From a checkpoint of a small transformer trained on Wikipedia: vocabulary 2048, attention and MLP in parallel.
Each number is 128 + 32 x the weight over the matrix's rms, rounded and kept within 0 to 255. Layers, rows and columns count from 0. Numbers have three digits each.

# up: layer 3 MLP up, 640x160, rms 0.131, rows 635-639, columns 0-79
# down: layer 3 MLP down (transposed), 640x160, rms 0.0346, rows 635-639, columns 0-79
up635:179143102103155189132150121179173101107181102176172169127155119156117116128110137127098172141169090078148135155139102164117058162179115128125127168099173092156132160146162153137117151177110175070120098123064101134138131144106179171119080136
down635:171133129074128143145120133096139143126102114065137111100151108152126135104073129125158099167159132146135179094093116032112110109102123127074133118137129113066125180118114142140190148133169137209165156162136180068095125162098112083218196080
up636:085079064113087130113128136111108105109137165137105178081126138166111107090098129116176160114150164119068141166158133136117087133192192098176124190137174130190181089137136105125114120110128085161067113206114178124228110135209144117152105130
down636:131149148205182109128151081143170157106102122073131120138145142167070121100154106070125087119104088140174129082093073128164071104091079139121133099113106092036043142178089132156153167103110183124152160106141160172076111116092112134135160154
up637:128140133160141120095101149145133111147089082161146187100136101076149115172096155054136139122148114163121114090124160138115087129176151115160095163143162152126138121149124103103179082175126068053110148148099110166071147177169147133135128120
down637:150138088094155112141145075125180138087136189130082132116171184143136040125176137101132143135132147123105123175116082165193166155089126113080100090022117087115136091133132098135173150069113146153166083090120127091119137089097135115156146180
up638:111112091092139104201094147140141129152142153152148153112127139165090150186126110149091135054149143131133152152161140157117125104100155135118103102103059124088086137165131120167152089161127095158167172122106156142074186137157120166125106176
down638:158116195123093129104128131162079152128131124140088060141150101081175103123118144109145082167154134144077122140131151093136131165154124159072124089141205131129153164113125159094123145124144131112093077111157129140142077106139189106134121095
up639:144133134097109121092153098071179163104109091155116127058127155086075163128127126110113185087140131190090182083158154132171142145101133087119126161072117150166184115103158145064140152117150091099067086120158119141131095138084129137038141183
down639:117118143157169119116182129177112106112140139123142083156099122147175119157121165144136077151103158089158091165134099122082107103148142176159121065102166107136108128151082098195125135114067144180143141125070099181101115132156098120176080064